config.yaml
n_layer: 13
n_head: 4
norm: "rmsnorm"
rope_fraction: 1.0
init: "normal"
steps: 6167
Each number is 128 + 32 x the weight over its row's rms, rounded and kept within 0 to 255. Layers, rows and columns count from 0. The size above them is the row's rms in percent of the matrix's.

# layer 6 MLP down (transposed), 2048x512, rms 0.0279, rows 1824-1848, columns 192-255
size [ 87 107  95  97 116  92 105  92 101  96  97  88 106 100  94  90 109 107 101 106  99 107  97 119  86]
[[133 150 133 110  94 152  91 154 161 114  75 147 152 148  93 239 124 170 124 189 142 176 161 112 129 127 209 149 118 106 116 119  95 124 104 153 117 168  95 112 137 137 117  95  72 179 111 116 168 141 152 129 130  90 135  96 133  82 153 128  97 149 116 116]
 [109 102  60 134 127 115 147 154  88  67 160 139 154 133 138 101  77 121 103  97 142 124 118  86 106 158 124 109 124  85  76 129  98 142 146 159 110 127  79 168  93 132 126 101 144  80 121 107 148 123 112 131 110 141 138  76  97 168 156 124 135 178  81  90]
 [179 158 121 161 225  84 140 123 130 123 100 138 138 121 103 143 192 140 166  56 123 145 203 124 121 143 114 140  80 122 114  93  99 118  79 104 106 206  42 150  90 128  66 106 162 154 132 147 159 134 117 125 124 136  78 149 154 114  78 150 149 119 157 137]
 [ 85 177 166  86  96 100 114 165 153  89 145 135 126 143 168 106 107 113 146 119 163  82 127 152 109  89 118 133  91 198 181 145 208 153 106 105  98  92 142 147 109 133 129 201 155 116 154 122 147  29  97 129 124 134  87 168 174 173  83 179 110  55 117 113]
 [114  73 157 163 122  96 149  96 125 131 111 137 136 151  75 193 112 209 137 118 119 132 147 165 134 130 115 108 118 123 101 142 126 130 126 148 124  86 157  87 162 177  56 155 168 145 169 174 111 124 137  86 101 151 116 171 134 124  93 167  93  82 160  94]
 [151  90 170  87 110 158 155 113 123 137 141 136 147 151 161  96 201 163 131 121 166  61 164 193 153 104 144  84 122 156 190 172 122 129 116 161 145  80  89 131 117 114  86 130 115 132 150 181  92 139 196 157 123 102 145 158 120 142 163 165 136 142  88 109]
 [101 139 153 135 163  99 143 164 117 162 138 104 121 155 132 166 152 169 100 122  79 153 142 180 140 123 127 101 137  86 134 102 166 153 110 175 168 144 165  82 185 124 150 139 170 116 131 132  86 163 145 174 158  83 128 103  78 152 142  61 147 121 123 105]
 [147 108 155 157 106 154 129 149 150 156 178 106 113 198 139  75 203  78  98  97 130  99 143  84 126 108 121 162  93 132 129  78 106  84 182 145 109 133 118  94 135  81 162 160 144 158  80  75  78 139 103 101 157  87 156 110 151 136 131 121 131 109 100 108]
 [129 107 186 104  92 122 138 142 145  66 104  66  60 130 143 127 119 145 158  94 151 123  98 147 121 100  47 183 137 134 109 145 173 138 125 164 105 144  98 114 133 170 145  82 143 154 127 162 165 143 125 104 131 157 109  95 128 121 175 137 128 130 126 109]
 [152 129 208 117  76  96 147 140  74 125 127 135  93 174 123 233 152 125 146 155 129 164 115  97 144  88 136 160 129 105 126  73 110  85 137 110  19  76  82 194 136 119 131 102 158 111  99 109 110 134 152  24 121 132 181 127 153 117 107 167 125 117 111  45]
 [135 100  91  86 139 152 142 124 114 111 136 125 131 110 131 224 185 145 109 114 193  75  76 169 157  89 156 147 153 105 171 178 153 157  94  94 193 175 149 152 105  95 112 128 113  89 160 109 126 114 139  72 152 141 121 100  88 198 120 135 132  86  61 153]
 [116 215 157 105 112 119 122 150  68 111 128 139 113 169 160 103 175 151 104  95 184 199 102 120  83 107 132 183  49 170 127 185 148  98 168 138 106 124 118  56 170  87 103 168  80 121 103 154 157 127 121  66 144 116 170 143 174 118  89 106 120 104 153  80]
 [133 127 103 104 159 116 109  97  46 137  97 116 175 158 167 141 120 173 130 139  95 109 166  83  68 172  52 196 143 153 142 176 135 116 157 120 109  82 180  91 119 137 158 132 110 115 146 111 171 174 151 197  96 139 171 159 140 126 103 181  55 103 200 122]
 [135 168  86  79  98 133 165 110 132 110 122  42 116  95 162 110  94  90  99  73 129 129 114 172 136 138 113  76 101 152 134 132  81 149 133 120 191  73 101 139  45 122 128 127 132 120 150 140 143 185 113 162 106 133 116 189 151  97 113 201 116 131 118 130]
 [110 104 161  98  92 112  80 132 129 108 104 128 122 196 140  90 204 131 114  76 150 123  82 124  86  90 176 127 157 142 114 119 110 176 118  86 115  77  48 157 128 127 144 117 134 133 103 123 193 180 174 129 141 124  90 109  78 121  50 154 150 157 135 112]
 [113  91 170 169 158 143 189 152  30 166 140 154 145 173 100 136  88 124 156 162 140 132 108 154 117 121  68 131 143  91 147 141 127 133 116 124 126  71 152 141 116 170 149 129 125  94 129 122 129 149 158 144 116 134 123 140  86 178  77 102  79  77 101 137]
 [132 117 156 167 172 130  52  53 136 127 105 152 121 138 136 114 132 154 129 117 123 147 110  70  93 206 143  97 104 146 160 110 117 124 103  36 126 149 128 155 149  99  71  84 152  67 105 116 159 191 124 103 150 129  92 144 128 122 135 102  49 101 141 127]
 [137  91 136 161  96 145 142  82 160 120 101  80 114  85 118 101 107 220 106 147 107  87 122 153 130 116 103 150 131  87 138 128 149 162 145 170 166 215  62  89 167 143 175 108 138 158 178 174 118 104 159  20 137 154 129 122 119 141 144 116 181 137 121 116]
 [134 143 124  99 136 161 112 100  77 160 146  94 138 151 113 102 114 155 149 130 114 124 121 102 126 151 143 174  86 144  86 147 108 128 114 119  93 160 136 134 126 128 141 114 130 188 101 169 117 140 112 177 123 108 133 123 165 103  99 123 159 135 151 115]
 [141 104 194 125  71 149 112 183  89 130 143 148 146 167 143 158  80 107 105 138 127 169  78 104 152  97 145 162  98 136  69 209 119 185 149 142 135  61 144  78 127 112 126 115 188 182 147 127 122 125 135 104 164 150 109 164 100 164  64 149 107  91 135 113]
 [ 86 125 126 144 130 103 205 171 144 108 163 115 178 122 160 133  75 177  99 146 147  90 117 129 152 111  46 142 165 130 128 146 134 183 126 127 138 108 141 143 114 133 117 104 149 126 131 119  84 139 137  61 110 207 150 133 109  87  60 108 138 118 131 126]
 [130 177  95  77 147 104 130 135 107 156 101 103 166  64 157  88 145 120  88 126 124 117  93  88 114 129 124 140 128 144 107 127 161 129 122 125 180  68 164  71 153 157  62 157  85  76 165 182 146 155 106 110 119 170 177 162 111 151 113 114 102 124 175 146]
 [ 99 148 150 121 153 120 102 106 104 109 115 174 190 142 101 146 105 159 183 113 152 147 117 121  75 122 134 146 158 138 130  85 146 132 127 103 183  60 161 133 132 106 199 183 108 106  65 138 114  65 101 188 144 135 125 120 164 138 131 181  93 187 146 169]
 [126 146 141 105 137 178 179 110 134 112 137 100 169 216 146 126 120 166 115 113 114  91 112 132 172  66  81 112 108 152 155 127  99  72 199 108  91 107 145 184 135 107  80 125 129 160 111 143  94 146 163 117  99 138 174 255 133 144 164 114 138 116 118 126]
 [134 153 131 112 196 100 125 121 128  99 150 160 148  92 126  99 160 115 143 106 148 133  94 111 130 121 182 144 138 128 116 156 125 151 148  90 157 122  71  77 186 103 166 126 105 150 127 123 112 139 135 149 133 109 118  73 141 143 150  81 109 140 107 112]]
# layer 6 MLP up, 2048x512, rms 0.0305, rows 1825-1848, columns 192-255
size [109  96  94 116  87 102  91 104  93  98  87 105 102  95 101 107 110 103 103  99 104 103 123  87]
[[131 112  80  66 120 138 141 154 154  84 170 141 155  95  75  89 112 187 151 147 100 104 132 186 156 219 154 153 204  81 143  99 115 123 142  83 132 182 103  83 162  81 138  68 159 186 133 120 131 167 115 113 213  66  71 114 116 131 114 130 125 112 134 141]
 [145 156  91 103 137 119 125 124 114 117 123 121 119 136 141 139 151 100 154 121 147  63 130 155 136 149 129  81 123 100 197 118  72 124 102 128 159 161 116 126 137 117 125 101 160 134 175 131 132 132  76 159 118  84 153 122 130  96 120 120 172 133 116 129]
 [163 125 128 190 164 126 127 107 101  95  86 140 194 170 135 153 118 110 117 129 111 175  91  95 146 143 133  70  86 179 130 158  78  56 129 125 166 102 137 144 110  85 124 138 145 169 140 128 123 168 145  76 126  75 191 135 173 133 103 115 173 156 145 137]
 [137 136 110 135 130 111 153  76 134 108 149  47 123 170 141 129 116 136 117 140  55 131 106 156 133 133 165  91 129 102 142 155  88 119 112 173 169 119 129  65  90 164  77 153 135 191 133 138 132 194 162 150 235  48 136 128 196 107 112 148 141 128 161 113]
 [ 26 118 100  90 158  99  96  77  88 125 130 158 122 128 108 171 138  70 144 133 138  93 104 117 121 182 122 103 145 158 114 111 100 162 138 140 108 120 127 146  96 140 113  93 118  74 165 173 133 145 138 179 191 132 155 141 145  90 106 110 129 126 127 139]
 [ 89  94  83 134 165 181  97  88 141 138 109 117 157  85 161 112 109 179 127  94  89 137 111 137  89 105 146 104 145 129 112 161 162 114 109 144 125 126 128 128 174 119 103 138 122 145  71 122 157 157 144  90 165 108 208 105 103 137 170 133 107 130  71  90]
 [123 139 131 116 100 112 104  96 161 139  92 101  67 183 133  90 129  83 108 129  84 120 131 117 141 125 156 115 136 144 114 123 130 140 169 138  81  80 115 139 130  45 127 117 169 194 125 148  85  71 185 128 127 183 125 117 103 124 124 127 105 118 152 138]
 [ 83 104 111  97 126 106 134  85 135  89 133  98 166 208 103 127 123 115 136 140 131 128 125 162  78 117 149 139 147 110 187 115 140  90 112 149 110 116 106 131  99 166  70 147 145 168 130 120  97 133 128 109 187 140 147 109 122 160  88 143  90 129 170  81]
 [137 101 108 120 185 107 179 127 149 146 126 129 176 102 179 154 123 142 164 127 142  67 170 162 140 109  97 129 129 153 165  62 130 134 129  92 131 164  92 139 132  72 130 131 197 128 112 109 144  71 137 122 161 124  77 107 161 154 168  82 124 166  94 160]
 [129 110 195  79 159 139 101  74 163 137 146 120 167 195 159 132 132 177 118 106  95 143 113  67 146 138 139 146 105  89 173 160 109 174 136 124 130 122 150  91 101 118 161 125 101 177 113 110  58 129 106 144 147 111 177 117 144  98 137 122 109 116 168 180]
 [126  96 132 101 161 110 173 108 147  94 126  83 114 149 190 141 136 111 104  88 152 114 135 125 146 171 109 103 177 190 107  82  86 107 119 134  98 178 142 150  78  89 107 119 166 108  50 143  98 131  80 157 159  99 109 106 120 151 170 120 165 108 109 151]
 [ 40 133 125  89 113 174 132 205  76 143 138 135 180 102 128 141  74 153 180 171 135 112 168 141 155 155 114 120  99 142 118 138 127 193 134 141 124 153 106 156 148  83 156 103 162 104 127 145 158 160 158 147 130 138  83 163 134 165 133 173 145 105 109 108]
 [ 97 162 128 121 149 166 181 128 163 157  86 130 157  92 147 151 107 175 100 137 117 139 119 103 158 189 118 155 166 112 115 140 119 142 126  96  55 130 109 173 106  49 105 162 168 161 177 126 135  84  85 171  84 107 158 104 142 126 155 142 201 114 130 129]
 [128 142 134 109 139 147 127  94  96 124 140 124  99 153 114 189 105 148 119 207 132 131  82  71 119 202  83 159  97 169 143 125 121 117 158 148 100 127 103 128  68 132 102 149 128 127 226 139  93 125 110 154 114  92 163 161 143 112 199  84 112 101 131 115]
 [ 97 118 156 118 169 139  83  46 101 192 131 127 147 144  84 178 110 137 103 136 108 154 116  87 122 139 137  88  96 154 100 162 141 147  80 146 169 142 135  80 177 133  93  75 157 150 162 164 152  76 124 140 116  63 207  96 111  85 120 159 136 140 134  88]
 [144 100 140  95 115 101 158 187  84 149 127 141 109 165  85 125 118 159  91 166 108  82  87  90  74 175 112  97  96  78  99 118 122 103 139 137 132  50  74  93  71 151 101 133 126 182 178  85 133 143 122 113 141 137 189 164 153  86 137 143 154 130 130 119]
 [162 134  86  87 146 140 140 163  68  74 124 169 118 129  94 151 127 158 124 171  92 158 134 197  90 201 128 147 155 109  97 219 144 105  73  72 103 100 158 121 127 141  49 138 151 120  97  87 102 132  61 155 150  92 120 131 193 124  66 101 103 168  95  88]
 [143 109 142 141 131 176 146  72 156 117 166  94 208 147  96 142 126 157 103 116 167  83  95  41 135 131 150  80 101 150  95  86 147 112 117 125 106 135 125 148 140 153  67  71 118  90 133 135 147 108 161  36  78 128 101 132 111 120 117 123 132 208 135 109]
 [115 129 210 167  69 117 136 117 144 105 135 110 106 116  94 124 106 105  62  91 155 152 157 167 138  91 210  94 130 126 103 103 140 112  86 106 117 137  72  94 163 172  57 175 148 105  79 178 119 166 132 102  95 146 111 127 126 156 133 148  69 105  97 122]
 [178  68 171 117 140 116 137  66 124 157 152 125 108 145 124 115 118 132 144 130  76 130  91 218 132 168 152 183  99 131  85 142 138 105 184 132  95 137 105 163 135 180  65 187 171 176 138 138 105 154  85 127 146  84 162 140  90 107 103 103  79 106 180 157]
 [140 154 149  67 115 135 159  91 155 115 119  85 163 120 182 169 116 115  73 133 117 103 140 155  96 110 135  79  76 125 119 152 110  71 100 122 124 149 113 100 126 126 104  39 138 124 131 119 128 201 102 131 175  80 110 156 186 130 148 187 116 145  81 143]
 [157 151 139 110  84 121 167 103 116 158 142 120 194 137 128 128  37 112 172 165  90 104 125  80  95 125 156 122 145 112 166 155  94 120 140 177 185 127 141  56 113 121 130 130 163 153 156 136 104 175 100 101 117 157 151 168 124 141  64 147 125 132 122 109]
 [137 130 107 128 170 114 147 139 202 174  94 120  86 113 135 125  96 156 177 173 134 141  91 120  42 189 173 162 169  63  80 131 128 128 133 148 130  93  79 137 135  93 131  96 132  61  71  78  88 126  75 117 141 136 164 104 147 136 141 162 133  70 176 136]
 [ 98 101 180 176 109 135 111 174 126 148 139  73  52 135 171 193 155 167  56  92 113 125 134 114  92 102 124  97 124 147 117  74 104 122 143 147 148  95 121 121 114 148 112  90 182 121 171 193 144  81 127 142 124 118 156 158 132 107 153 239 122  98 137 140]]